Part of a small language model's weights.
Architecture: RMSNorm before each block, learned and rotary positions, biases on query, key and value, tied embeddings.
Training: a variant of Adam for these matrices, 386M tokens.
Each number is 128 + 32 x the weight over its row's rms, rounded and kept within 0 to 255. Layers, rows and columns count from 0. The size above them is the row's rms in percent of the matrix's.

# layer 3 MLP gate, 1024x384, rms 0.0361, rows 0-71, columns 288-383
size [104 102 100 103 104 110  93  97  95  97 102  99  96  97  98  97  94  98  98 103  97 107 100 101  98 103 100  98  98  97  97 103  99 102 110  94  99  98 101 100  94  93 102 100 100  98  95  97 105 102  99 101 107 102 116 101  95 102  98 100  97  97  94 101 100 101 108  94 101 100  99  97]
[[106 132 103 110 165  99  41 165 143  98 120 112 151 127 159 150 185 164  92 126 113 108 119 139  71  78 112 121 104  78  79 162 147 156 154 169  80 166 135  75 130 185  91 187 105 159 125 115 115 101 122  85 132  99 141 179 121  95 127 131 113  91 151 168 115 125 109 144 111  89 142 120 114 141 105  90 101 143 133 152  89 161 116 107  85 119 106  78 177 136 113 185  87 163  90 138]
 [ 74 137  76 141  91 157 118 142  72 130 159 117 132 117 192 184 120 172 122 106 114 159  92 159 178  47 173 133 161 110  93 145  92 166 139 130 182  75 140 179  78 133  90 151 137 134 151 135 126 133 147 101 107 120 139 112 150 112 126  89 113 102 181  95 175 178 130 132 165 170 119 156 142  93  79 110 110  91  77 212 139 143 118 195 146 123 151 115 118 153 160 195  94 120 122  77]
 [144 106 148  96 154 153 205 170 189 141 133  66 171 134 117 152  95 132  87 109 172 135 124 105 177 191 169 166 158 111  73 121 120  62 181  96 155 179 135  84 148 168 133  92 134  81 169 129 147 160 117 138  77 131 107 125 104 114 170 145 131 138  79 142 127 136 104  96  92 106 140 104 183 107 129 148 143 131 128 144  97 152 123  95 183 126 117 150  81 118 185 146 170 128 132 124]
 [ 93 135 126 131  73 139  97 128 106 156 150  86  96 138 129 109 112  78 122 129 120 160 139  91 100 194 100 150 182 139 115  87 114 117 129 111 133 149 149  78 134 103 139 126 176  77 175 159 112 142 160 189 102 156 198 154 187 214  74  83 133 125 147 122  81 130 179  79 111 132 108 112 198 119  92  74 181 158  90 140  78 125 111 132 110  74 164 127 111  50 122 146  70 153 124 180]
 [143 102 173 148  89 151  86 149 162 111  52 127 156  54 163  95 137 115 113  97 149  96 125 128 120 107  89 169 134 146 146 160 148  95 118 126 145 113 171 171 144  97 165 125  75 144 140 103 173 128 174 112 105 127 123 129 206  44  94 108 168  86  88 147 145 115 109 116  73 136 109 126 126  76 139 139 157 131 117 198 109  79 127 118 117 150 117 173 131 116 172 180 143 159 129 197]
 [141 179  98 158 129 172 149 136 199  95 163 110 183 103 183 157 133 164 106 141 141  93 124 108 146 142 121 159 183 118 127 172  82 117 165 128 200 157 138  81 138 155 101 119 144 139 123 156 169 121 127 142  68  96 137 101 178 153 131  88  88 151 114 158 102  99 129 158 126 159 119 115 175 110 106 152  64 140 180 168  92  87 138 133 107 154 179  91 156  92 168 151 119 176 175 116]
 [157  87 110 169 147 156 172 135 144 163  96  89 100  83 115 176 120 179 153 164 105  83 142  97  97  87 132  95 119  48  87 129 156 102  93 107  99 127 113 144 159 166 157 108  98 152 157 119  76 133 127  58 179  64 141 139 154 162 111  79 129 116 108 109 175 141  95 150 110 126 162 170 125 136 144 182 143 156 146 158 163  91 117 127 136 216 113  85 125 133 185 174 170 122 188 159]
 [140 187 154 138  79 156 135 140 154  82 151 148 132 109 126 110 138 114 131 120  69 115 119 117 129 134 203 138 152 130 122  68 139 143 121  63 127  85 148  86 155 140 140 133 139 121 111 175 170 164 152 201 148 117 156 139 127 164 117 170 111 130 157 102 103  98 121 153 160 101 168 109 154 133 139 109 134 108 119  99  99 164  99  91  90 165  84  95  61 146 117 175 124 154 202 135]
 [161 118 129 106 137 135 114  75 168 111 107 156  96 157 188 142  97 142 130 152 123  96  68  95 123  98 153 168 179  79 141 105 126 132 118 158 148 140 130 131 118 109 138 109  71 119  95 115  83 242 131  90 159 109 155 166 104 100 134 188 118  61 161 122 138 155 148  74 169 156 131 113  85  98 139 180 142 185 113 101 169  71   5  83 128 158 171 129 137 117  99 163 135  89 117  75]
 [143 108 117 141 120 135 150  91 151 162 133 134 151 132 152 119 119 130 127 130 172 108 176 107 138 136 130 144 155  99  49 140 142 112 159 110 160 101 123  97 173 139 121 154 127 222 173 187 157 162 115  90  88 145 110 139 184 105 101 140 146  99 131 154 132  96 153 164 147 152 105 195 147 111  81 150 183 117 161 172 141  78  88  98  98 140  94 134 106 145 144 150 112 128 205 101]
 [131 141 101 126  26 143  87 108 122 121 124 135 169  75 160 132 122 106  89 115 181 122 191 151 113 167 219 102 192 159 146 160 173 166 130 139 180  83 109 124  96 117 130 122 138  74 129 118  99 161 161 147 104 146  93 133 114 169  64 177 120 119 114  64  99  89 109 201 153 102 128 119 140 108  63 116 146 129 109 138  80 142 107  85  86 123 124 127 102 104 129 159 128  73 140 119]
 [136 161 105  62 121 170 120 120 160 153 182 131 151 188 146 104 105 153 179 194 117 113 111  87 161 109 130 152 108 180  66 133 138 137 162 108 153 109  95 115 105  77 136  92 173 129 108  91  62 180 140 177 121 158 139 129 119 160 102 123 152 152 131  88 199 134 191 175  79 120 196 137 166 169  83  61 117 154  99  84 122 103 125  94  78  95 115  89 100  94 118 125 136 157 121 179]
 [124 156 145 127 152 144  92 154 165  92 121  76  77  95 144 160 135 127  90 204 161  82 100 106 133 135 127 163  98 127 147 100 122  77 131 100  96 151  73 115  86  74 136 150 119 125 120 137 150 151 147  93 133 143 103 134 155 161  72 104 179  66  59 191 147  92 146  72 111 139 140 115 126 123  86 167 105 115 140  97  99  66 171 143  85  77  88 183 166 205 160 133 191 103 126 134]
 [ 94 162 130 133 137 117 109 140 152 115 158 161 108  62 158 181 137  69 112 152 112  35 124 101 215  96 142 144 152 167 105 138  81 171 147  72 130  28 115 111 143 133 125  98 100 130 170 110 113 191 117 171  99 149 158 178 187 128  83 165  99  86 201 144  84 192 134  93  81 159 147  85 147 123 121 125 131 113 138 116  63 100 130 148 131 134 135 132 140 176 149 187  91  56 134 176]
 [162 143 158 145  87 124  99 169 107 108 164 129 181 152  97 173  85 110  59 129  96  69 130  82 127  50 139 123 170  80 131  67 127 110 118 108 114 123 125  96 126  86 149 106  94 148 128  89 141 173 128 124  97 115  80  84 158 148 105 151 130 132 110  91 135 125 136  90 173 157  82 115 123 139 106  74 125  77 136 128 134 102 167  68  72 160 123 152 121 138 152 110 138 156 136 133]
 [162 121 173 172 152 101 101 125 173  91  93 172 103  97 108 127 138  83 175 138 119 107  70 110 104  80 125 182 122 101 145 156 109 128 128 114 114  88 131 139 118  70 113 113  74 118 116 114 106 101 119 130 101 124 146 137  81 179 123 141  78 141 119 176 142  78 133  81  68 137 184 175 118  92 174 126 142 155 159 166  99 159  80 136 103 175  89 147  50 138 162 163 140 108 120 134]
 [139 104 149  85  89 147 111 168 100  97 170 137 124 116 104  69  87 194 172  88 137 122 118  74 160 149 134  95 198 115 135 100  80 111  97 101 149 138 106 129 111 149 141 129 147 152 109 136 133 135  92 140  56 100  94 177  75 177 169  83 130 134 140 120 140  77  94 137 130  64 155 143  91 111  89 101  63 142  82 132  87 200 124 140 127 166 177 141 173 134  95  99 104 153 138 177]
 [123  44 134 174 127  89 142 153  92 160 124 100 131 125  93 193 149 169 163 111 105  89 125  88 155 146 105 164 137 130  98 207 124 122 173 135 155 123 107 165 126 226 136 115 148 152 165 145 136 152 127 127  78  76 111 124 165 120 156 134 144 107 135 177 143 140 106 130 143 126  90  96 112  95 131 134  95 156 120 214 106 102  89 176 110 146  90 113 161 110 136  84  21 156  79 131]
 [131 166 127 144  92 163 131  87 134  75  88 135  90 145 161 138 191  83  90 126 153 137 154  81 162  93 143 129 158 149 147  99 129 123 150 125  86 130  96 139 135 122 126 120  92 188 179  72  88 120 151 180  88 117 149 116 146  99 135 171 123  95 128 121 146 143 180  69  67 121 133 130 127 174 152 146 128 133 111 119  63 141 121  76  75 150 150 117  84 153 165  92  95  59 217 176]
 [ 92 134 122 153 152 183  85 115 152 182  77 147  75 123 100 169 123 129 115 131 133  99 103  82 209  92 156  99 148  98 120 128 107 135 161  93 168 126 193 127 140 109 107 119 138 154 150  90 159 101 125 101  93 158 148 143  99 143  78 130  44  99 149 139 199 108 124 168 161 207 167 163 135 127 177 157  94 160 103  83 178 170 152 101 163 159 162 143 163 120 168 219 117 137 124 110]
 [ 32 158 168  26 184  76  93 131 115 147 118  90 186 118  95 160 128 118 131  84 122 132 133 126 143  64 119 193 138 108 118 167 145  93 173  99 185 144 121 145 134 144 126 117 127 123 148  87 146  78  84 161 103 153  87 142 182 147 119 144 124 144 111 146  72 167  82 106  82 116  96 154 134 171 180 185 120 101 156 118 184 137 117 134  62 108  81 133 154 115 199 144 139 109 167 160]
 [110 138  98 165  98 142 114 177 172 134 107 139 125 140 220 139 148 123 149 152 180 105 151  96 161 138 112 109 169 176 141 159 140  62  88  84 147  81 165 152 107 109 150 101 201 126 103 155  69  81 167 122 106 110 180 179 134 156  62  44 112 158 167 107 121 134 104 138 143 185 125 118 141  98 173 116 121 157  93 125 194 121 106 134 115 177 168 115 138 130 178 122  89 157 236 134]
 [154 114 127 109 167 131 107 195 136 132  77  77  82 115 131 131 120 137 157 132 156 126 141 118 128 124 103 145 131 148  89 153  90  80 134 109 100 121 117 106  83 115 104 122 129  90 174  88  67 149  59  99 102 160  84 157 147 106 153 117 103  98 110 174 170 183 114  81 136 159 121 147  94 171 127 135 163 107  90 156 138  63 137 107 117 165 137 108 152 130 167 174 154 126 149 168]
 [182 174 140 123 159 119 137 108 201  74 129 141 109  82 133 110  76 151 145 170  89 158 105 126 108 101 123  92  96  86 116 148 141 102 167 135 167 102 156 139 129 130 140  68 124  82 150  65 120  91 153 109 161 154 147 136 134 113 148  64 157 155 155 170 151  69 167  63 182 139 146 160 171 146 120 123 169  51 105 139  93 107 142 108 138 164 129 119  96 151 186 132 130  96 118 170]
 [129  59  93  98 115 186 170 135 128 120 143 120 112 102 163 102 162  76 129 124 142  92 183  83 114 127 128 136 166 200 116 157 178  85 160 121 109 117  97 172 129  87 130 150 130 154 105 139  92 138 128  66  99  87 164 131 150 175 121  95  67  64  82  69 136 197 116 112 133  95 127 159 143  91 114 155 164 197 163 118 118  81 110 106 126 100 103 144 169 158 153  89 166 126 118 139]
 [115 117  90 120  99 144 165 150 184  79 105 183 123 154 121 148 112 179 138  89 149 174  96 114 102 150  79 132 100 124  76 181 113 143 145 131 160  74 147 188 166 110 119  99 165 153  81  92 121  61 131 117 135 160 135 147 163 103  76  90 139 149 124 130 112 124 103 112 119 105  82 172 208 107 134 102  94 133 104 144 133  94 164 138 198 117  85 201  93  86 142 185 155 150 148 112]
 [158 109 141 133 129 129  58 131 141 144 144 112 133 142 132 110  85 169 135 203  74  83 154 112 135 100 144 216  85 152 106 178 109 122 116  92 108 143 144 162 147  83 154 134 129 155 128 171 132 193 102 103 111 141 140 178 194 184 148 120 227 120 119 118 194 165 128 109 127 166 122 182 166 130 160  75  28 179 110 167  85  85 154 172 136 120 105 111 145 150 128 112 145 138 135 144]
 [151 135 184 125 121 148 109  88 165 160  71 113 165 104 182 110 164  92 153 141  51 130 112 102 136 124 114 132 130 145  63 111  90 168  79 152 150 116 119 152 116 102 119  57 133 110 137  94 123 168 129  97 154 112 125 174 134 214 130  89 116 123 136  98 155 116  81 120 119 195 126  92 137  60 140 136  77 117 103  82  88  80 124 106 190  93 134  33 146 170 121 113 137 126  63 131]
 [155 188 117 172 163 190 110 171 148  85 110 141 127  78 119  70  81 169 141 150 161 159 176 159 159 100 158 132 136 154 154 150  94 103 160 141 106  96 114 197  71 172  97 136 127 104 103 158 146 138 180 165 132 120 162 124 144  91  82 132 167 132 128  65 106 136 158 143 151 100 174 169 191 116 159 162 123 186 126 175 131 153 168 190 140  72 174 148  51 102 171 154 114  98 127 135]
 [116 142 121 127  99  54 198 158  80 196 116 118  57 151 164 142 158 186 134 109 136 134 100 156 144 152  66 138 138  74 116 160 125 122 100 128 135 160 138 137 124  81 113 175 165 101 146 132 166 149  66 141  97 113 168 146 111 178 196 147 176 125 189 162 144 131 128  92  95 119  94  98 136 192  97  82 112 166 115  85  65 172 129 124 150 133 113 107 108  67 161 142 132 133 150  92]
 [141 124 153 150 166 124 100 112 140  97 115 107  71 156 185 147 130 146 122 195  92  61 140  92 120  90 156 184 116 182 128 112  96 147 118  96  96  97 123  76 143 121 104 161 162 121 124 128  82 113 133 199 184 110 169  93 139  78 147  99 112 159  71 103  95 141 127 116 125 120 173 130 116 157 114  98 120 129 118 175 133  78 104 152 130  91 159 119 120 195 136 109 195 157 136 152]
 [121  65 125 122  63 168 137  88 186 121 115 109 114  95 133  64 164  93 125 168 160 154 158 113 115 131 174 168 103 135 105 129 100  74 108  91 183 160 145 123 113 106 151 147 140 121 125 104 184 159 161 119 110 176 128 107 151 118 160 195 115 163  65 168 125 119 209  44 109 132 128 112 128 159 135  94 106 184 155 167 130 135 151 134 149  88 155  78 155 151 147 145 109 115 159 181]
 [160 134 129 110 120 155  63 141  93 142  96 100 100 167 190 130 127 142 141 173 123 126 156 114 137 118 108 132 134 120 134 120 121  55 183  50 197 139 101  31 175 163 174 137 149 116 131 131 119 177 168 140 156 112 127 132 117 138 117 114 139 139 116 181  68 160 114 184 133 161 129  42 177 110 148  99  59  88 123  93  63 129  84 138 136  90 159  96  96 180 141 112 114 153 161 128]
 [115 139 172 124 160  52 107 140  99  96 138 128 166  52 103  97 129 125 114 108  93 126 126  79 152 170 142 139  84 179 152 120 122 151 180 124 154  93 146 187  94 139  69  88  78  67 141 116  53 122  80 139 134 116  99 162  74 130 165 134 189  61 142 127 138 172  73 133 113  87 116 143  99 158  99 153 104 175  97 128 135  72 142 103 138 209  82  97 136 122 134 212 141  84 148 132]
 [144 137 130 152  53 145  95  90 149 116 154 143 143 159 117  87 125 163 156 122 107 109 157 147 138 127 135 124  80 190 133 127  85 112  92 143 166 122 103 136  86 159 128 111  94 179 134 115  85 207 131 144 119  81 173 148 144 120 125 152 163 116 172 115 113 102 104 161 150  99 139 174 192 130  72 111 166 124 146 161 106  76 122 136 165  96 160  98 128 107 133 110 159 150 139  81]
 [ 75  90  87  91  62 141  99 130  90 117 144 112 133  86 120  87 137 121 168 151  80 125 136 146 186 152  64 159 145  96 108 191  55 112 131 140 120  64 142 123 100 116 164 148 124 104 137 118 126 128 157 175  87  25 174 135 147 136 143 109 146  87 153  56 161 130 131 137 159 178 108 132  72 138 105 137 146  79  98 126 111 132 115 127 105 148 191  98 143 133 113 157  86  52 159 115]
 [100 103  81  99  84  82  72 159 123 143 138 124 134  71  98 202 161  65 119 101  85  93  87  84 169 103 117 128 132 167 126 140 123 146 125  59 173 139 110 108 124 175 166  67 155 134 144  93 115 137 130 138  54 153 132 153 144 173 149 121 117 104 135 121 163 159  65 109 122 109 118 116 145 149 121 155  98  98  79 141  74 170 130 110 130 107 111 136  89 119 144 224 196   0 124 109]
 [124 154 170 175 156 185 136  92  93 121 111 132 141 112 100 161 134 108 173 165  95 100 176  97 166 174 181 154 173 130 122  98 127  83 117 133 117  98  94 167 126 160  88 129  97 142 182 125  86  99 140  36 129  74 142 122 105 126 168 157  88  97 169  79  92 163  73 132 165 103 168 166 160  88  92 132 177 102 116 154 142  81 104 145 124 137 115  88 114 127 149  64 194 156 119 103]
 [ 83  86 147 165 126 131  91  86 151 130 156 134 114 160  97 110 133 145 114 101 171 112 115 159 180 167  55 137 105 183 144 142 145  81 157 127 167 123 105 135 156 178 105  80 103 164 100 129 142 159  84  55 121  97 188 138 102 102 185  93 110 134 123 107 112 142  92 153 142 158 118 105 130 100  98 128  97 129 127 152 138 145 111 152 176 176 144 148 148 134 158 129 147  46 116 170]
 [127 111 127 173 139  70  88 143 158  92 105 106 111 138 124  97 147  97  59 146  96 134 185 122 137 129 176 117 114 121  87 161 168 104 128 166 135 172 125 154 129 109 135 185  95 160  76 164  82 144 159 118 118  60 128 164 135 137 168 108 148 147 117 109 184 164 146 121 105 107 111 107 131 224  60  69 149 169 150  96 130 123  98 119 136 120 147 112 103 115 127 148  81  62  97 152]
 [ 95 136 127 113 105 104 151 165 194 168 149 145 197 110 168 135 156 123  94  61 133 148 110 141 120 146  87 141 126 120 121  96 160 133 107  83 129  61 131 121 102  94 114  94 106 131 123 154 129 115  64 167  68 145 156 219 128 121 104 102 121 150 136 133 144 122 119  34 114 109 131  82 122  87  82 116 187 124 168 159 187 112  95 116  84  81 104 161  95 111 155 149 105 121 141 141]
 [189 157 229 123 142 130 136 114 166 163 135 123 180 132 115 139 143 164 146 150  68 121 101 133  95 163 121 173 113 151 119 175 124  96  85 143 180 128 147  74 135  94  87 128 126 128 112 135 116 160 137 136  86  83 151 121 193 146 169 177 174 102 139 180 145  94  27 112 131 194  85  92  87 101 127  98 154 106 155  75 100 143 127 155 178 133 178 149 175 134 152 116 110 139 126 186]
 [ 87 139  59 107 178  82 105 161 157 144 126 142 160 159 173 125 163  87 135 130 128 155 129 142 184 144 142 179 122  62 109 166 163 151  99 146 169 147  78 120  91 150  60 128 109 152 140 112 139 116  84  60 110 100  85 137 139 173 154 172  66 125 166  87 159  49  96 163 146  84  98 145 155 185 141 102 119 126 141 134 121 141 106 129 146 140 151  97  98 154 179 165 129  30 169 120]
 [122 140  97 122 107 104 143  99 120 147 168 188 139 143 164 142 155 195 171 177 119 183  86 146  56 130 121 166 150 140 124 105 157 114 148 168 176  54 150  76 123  76 180 173 112 129 160 108 148 125 150 163 141  94 187 141 121 124 125  94 122 129  88 124 116 114 170  93 138 140  91 132 168 135 138  70 170 134 121 169 105 146 103 118 167 112 176  90 129 157 168 138  70 102 106 145]
 [126  83 161 148 153  94 171 113 132 149  88 164 120 136 113 158  95 103 126 183  98 140 155 136  92  73 104 148 136  87 124  85  60 155 140 115 147 141 110 134 101  80  96  33 128  80 113 132 124 163 149  23 163 132 128 120 116 135 124 190  62 110 148 156 128 145 109 122 116 135  92 196 119 123 175 185 118 133 108 103 156  91 114  83 102 175 131 111 168 153  96 154 172 128 103 109]
 [120  82 124 122 156 115 168 128  56 154 119  66 158 177  75 125 180 113 169 138 154 118 146 113 164 130  79 154 145 147 117 150 158  77 150 101 139 105  80  75 131 108 122  85 127 139 160  97 100 135 152 119  91 110 112 122 123 184 168 146 134 154 157  78 123 186  74 164 128 159 212 114 102  64 151 142 166 111 151 114 164  45 181 119  60  55 137  93  73 109 137  82 136 102 161 197]
 [124 150  59 136 142 117  64  99 127 108 163  84 175   0 101 165  90  84 143  95 167 153 130  88 150  64  95 158 135 133 138  94  78 102 113 114 146 100 143 123  81 111  64 104 104 129 139 150 124  90 142 116 117 100 110  86 183 146 120 135 154 166 110 116 133 160  84 113 126 109 118 139 137  88 122  91 193 131 145 125 133 152  85 150 169 154 104  67 130  82 169 159 155 164 124 158]
 [109  91  57 182 115 103 105 165 139 175 111 147 137  49  95 180 119 177  89 131 151 101 172 150 107 140  96 130 111 105 102 180 143 171 115  51 128 108 106 135 116 116 115 162  47 132 111  56 128 182 141 193 102 152 153 111 163 121 121  89 127 117 135 129 169 160 115 116 139 153 157 174  94 168 144 152 179 152 150 135  98 142 157 162  84 155  89 109 154  83 119 154 174 114 122 143]
 [122 137 142 125 156  43 118  83 146 119 146 141 134 110 172 121 170 146 124 121 227 174 129 140  90 122 122 139 109 135  80 128 117  75  65  84 141 149 178 109  89 102 111 134 145  92 121  74 139 149 140  80 126 162 169 188 112 100 105  92  95 166 175  84 129 122 120 115  93 169  94  92 149 130 110 175 151 137 116 156  97 142  89 150 167 119 120  87 106 123 166 112  99 160 134 127]
 [ 95  83 159  98  87 116  89 152 154 129 100  74 145  46 165 156 150  88 124 125 131  49  71 121 137 101  87 164 142 152 132 126 162 107  99 105 152  83 123 111 110 116 146  71 164 181 112 115 141 171 133  63  73 163 130 123 191 136 137 152 202 153 130 135 117 111 144  92 132 142 108 169 127  54 145 144  92 130 182 184  96 130 132  84 137 150 149 136 156  87 152 107 113 149 106 180]
 [102 171 131 175 110 130  88 150 196 146 132 112 151 121 135 129 178 131 120 152 147 132 144 124 100 134 118 103  90 148  71 169 133  78 156 116  85 118 102 125 164  84 173  84 138 108 110 144 116 118 124 135 125 120 171 185 127 139  63 133  93 189 139  99 117 173 111 120 116 165 148 151 143 101 126 158  90 132 154 147 140 106  72 121 114  46 195  30 169 169 123 167 123 136 140 161]
 [108 132 108 155  92 121 147 188 112 116 145 101 133  92 105 186  93 129 181 106 164 102  65 121 197 105  76 147 145 113  45 117  63 114 150 129 125  85 140 130 143  98 124 144  86 137 120  26 146 110 115 131  73 141 151 118 167 114  68  87 192  79 166 159 176 181 103 141  95  98 160 115 160 127 117 230 153 141 108  75  72 138 113 184  92  98 143 125 113 155 152 100  68 168 147 165]
 [125 162  76 118 149  92 164 116 102 121  59  84  77 112 176 128 167 119 201 155 137  67 177 112 112 137 149 159  71  88  77 131 147 140 163 195  99 122 145 143 128 147  92 106  91 156 107 135  59 115 106 100 110  61 170 133 176  73 102 131  97 131 155 177 127  79 149 157 128  61 154 160  87 118 137 142  90  88 117 141 177 107  96 154  93 103 149  81 131 162 156 101  76  77 156 137]
 [187  92  74 118  36 145 134  46 177 163  78 160 112  57 135 172 183 106 121 161 103  66 200 102  66 110 137 111 157 153 142 139  82 157 123 109 161 103 129 166 118 155 132 105 125  92 167  88 144 133 166 100 138 119  97 153 155 123 131 173 155  83  97 175 170 117 105 150 169 125 110 129 139  87 159 135 163 125 121 167 108 124 108 149  54 121 171 100 171 159 143 145 128 124 111 184]
 [109 170 113 141  63 160 125 146 127 149  79 116 131 175 200 137 110 124 121 135 117 114 118 131  86 191 109 182 171 129 188 125  99 165  96 132 122 104 135 189 103 117  69 119  78  90 124 145 147  71 174  38 145 111 109 173 148 119  97 134 130 104 147 162  90 125 109 163 136  97 126 145 193  83 122 192 134  93 128 184 103 127 176 152  96 151 144 134  74 170  95 208  97 152 143 135]
 [ 93 160 102 130  83 171  98 142 188 159  93 128 126  92 143 144 163 103 146 140  94  79  79 136 121 114 195 131 154 136 109 123 125 125 171 171 125 136 168 135  95  77 165 114 132 141 128  63 152 181 138 154  79 102 135 166 120 151  92 178 127 150 114  82 163  88 128  78 121 117 102 129 142 183 152 143 132 120 199 167 112 141 128 144 124 186 114  76 148 105 143 195 109  65 175 140]
 [163  66 155 136 134 147  87 119 118  66  98 117 121 107 128  51 159  73 119  82 111 152  85 111 136 138 171  98 147  79 140 132 144 147  84 171 146 174 115 102  73  82 107 122 104 166 126  97 109 147 145 103  87 114 141  89 129 203 103 165 139  94 104 157 113 143 130 117 179 107 104  84 108 167 127  92 183 139  97  84  95 187  93 147 144 131 145 197  51 102 114 153 139 164 138 117]
 [180 121 100 171 147  79 176 189 126 111  68 108 127 108 215 110 120 107 122 113 132 110 193  91 100 108 128 133  88  89 128 216 160 123 107  62  79 145 103 134 116 108 123  75 150 128  68 102 118 140 137  96 130 116 139 152 159 128  99  79 131 149 123 140 146 173 139 190 104 164 113 137 100  71  75 126 153 179 163 137 140 109  94 153 146 117 160 152 148 170 106 156  87 129 141 141]
 [100 201 167 120 138 178 167 148 166 107 124 121 177 162 125  90 133  68 121 166  91 112 108 146 131 188  64 120 106 187  90 137 111 118 108 152 146 106  66  78 142 112 145 178  95 173  78 194 129 147 163 114 165 123 154 139 122 184 119 116 106  90 124  76 157 102 144 100 184 137 110 128 140 121  97  94 151  76 117 146 149 139 135 111  71 104 141 173 161 130 112  74 142 136  94 115]
 [109 110 125  60  96 110  68 177 192  92  97 149 146 104 105 179  83 137 125  82 138  84 111 137 183 152 109 128 133  96 125 132 109 134  92  96 112 151 139 171 167 116 108  52 155 182 135 112 115 173 120 102  90 131 116 122 136 173 137 133  90 114 149 180 124 113  76  77 166 122 116 100 104  93 135 121  78 197  99 136 110 124  87 104 118 127 185 108 161  71 168 133  63  52 151 152]
 [111 132 150 136 108 128 109 141 133 177 165 105  35  62 164  69 187 119  89 113 177 104 134 108 128 142  89 137 111 142 130 133 125 141 121 132 152 187 112 119 101 148 136 146 134 163 166  89 133 135 146 128 122 161 136  57 122 110 146  99 132 177 178 140 147 100 153 181 103 135 122 139 156 127 205 138 152 101 146 171 109 146  88 170 129 108 250 152 149 114 184  64  74 126  85 168]
 [124 125 117 128 185  90 138 164 164 151 116 107 116  57 126 110 114 170 214 156  84 105 101  84 152 133 135 122 143 138  74 124 130  92 159 163 142 143 167 120  98 116  72  99 118 149  93 158 126  88  68  98 143  41 136 148  86  58 156 147 106  99 152 133 116 170 156 128 130 129  81 127 101  87 124 196 125  86 121 208 133  86  98 138 165 150 120  80 170 116 154  99 131 100  96 149]
 [125 169 134 132 137 105 185 149 134 120 131 161 127 163 102 144 102 210 160 125 106 179 104 122 126 111 130  50 131 164 154 123 142  87 123  99  96  97 127 130 116  71 102 145 111 153 141  93 160  97 147  67 108 121 115 124 191 160 132 139  85 112 149  90 113 163 180 161 170  81 159 161 164 139 126 138 128 140 151  70 171 179 153 182 153 128 162 137 130 152 191 124 108 187 139 155]
 [113 120 172 104  89 185  88 148  93 103 151 133 100  83 154 111  79 104 137 153 146 113 103 114 161  96 126 147 159 113 113 144 165  77 128  99 137 109 179 139 114 100 131 148 140  86 136 123 103 135 205 121 108 140 152 119 133 116  73 144 156 130 112 191 164 198 141  83 161 143  99 122  94 101  57 145  99 192 135 131 139  87 126 162 188 130 123 186 163 177 147 148 133 135 178 185]
 [162 128 152 191 135 147 156  85  89 117 119 160  79 129 156 111 147 119  95 172 168 146 201 105 140 169 102  88 105 151  77 122 127  79 160  68 137 134 120 138 123 172 120  84 119  92  78 108 118 106 136 116 133 155 101 145 171 108 139 127  90  94 172  82 171 175 114 121 115  88 166 135 101 140 114 135  81 135 112 110 169  40 142 207 130 178 113 115 122 128 139 133 121 171  86 171]
 [102  63 182 139 101 140 104 127 163 100 121 118 143 120 133 189  98 114 145 163 145 121 142 146 171 146 137 145 178  92 103 145 167  81 134 126 170 114 134 108 130 120 139 129 112 118 124  83 146 157  74 110 143 201 171 127 117 157 139  79  84  65  79 106 136 139 151  56  96 177  77  99 184 204 130 127  76 122 109 117 155 141  61  60  92 117  70 120 162 106 184 156 193 137 101 148]
 [119 162 123 126 106 137 159 184  99 137 148 155 116 123 159  48 121  69 159 153 144 144 102  90 153 105 144  85 144 145 143 120  40 142 115 139 113 121  84 127  62  59 147 151  94 151 122 118 115 113  78 158 164 109 153 101 161 132 142  77 150 137  83 167 158  87  80  74 122 129 122 128 127 130 114 106 101 163 104  95 113  97  78 140 124 148 141 133 118 162 115 110 101 128 188 143]
 [175 158 128  73 131 123 133 106 140 142  83 102 142  87 101 124 142 113 106 160  86 109 147 110 166 130 130 125 136 143 125  67 138 106 160 126 131 112 113 110  97  91  94 134  99  81 169 169 138 108 131  64 100 110 134 111 172 195 120 164 125 110 163 131 133 183 126  89 119 112 101 110  98 108 135 137 117 117 107 118 157  36 136 120 134  97 136  69 139 162 148 165 129 109 168 180]
 [ 79 103 121  96 167 144 102 133 131 138  58 149 114 110 118 104 167 123 146 128 195 120 110 138 156 173 177 121 157 125 141 181 115 155 132 139 133 104 169  39  65 110 129 156 147 171 163 133 115  99 147 118  51 104 124 124 125 131 132 152  87 178 117 134 146  74 165 129 103 106 174 167 107 113 161 143 182 124 103 115 179 118 115 115  98 109 145 112 159 145 153 205  75 101 112 144]
 [143  90 137 119 120 107 110  67 104 132 107 107 160 141 138  97  55 141 166 140 101 143 116  73  94 187 137 182 171 135  50 132 130 112 141  97 185 103 125  76 137 151 174 166 145  39 109 116 137 187 106 161 131 153 129 112 120 205 131  91  87 128 149  81 144  80 147 197 109 158 101 145 159 136 127  88 107 172  81 103 145  85 109  97 159 123  93 111  93 153 151 136 155 150 165  78]
 [ 91 100 121 140 101  73  88 190 211 155 153 106 143 102 198 103 122  20 142 110  82  75 160 104 126  99  75 120 118 153 137 108 123 171 116  82 137 145 123  91 127 112 188 137 175  78 135 130 144 147 105 123 113 116 107 172 165 161 139 162 138 113 125 171 133 145  85  91 170  84 108  91 149 100 107 164 140 111 135 136 113 150  88 117  79 153  50 125 132 119  95 198 112 118 175 158]
 [131 136 134 143 147 138 108 180 112 145 160  97 154 167 180 114 187 134 109 197 138 130  96 108 110 108 194 147 122 104  96 171 109 144  46 144 112  82  99 111 155 148 131  99 133 108 148 128 138 145 147 100  77 123 156 102 197 153 154 133 113  92 153 126 135  63 124  66 152 112 122 142 148 138 105 111 141 109  84 162 154 112 156 170 173  96 126 114 123 143 172 152 144 105  81 176]]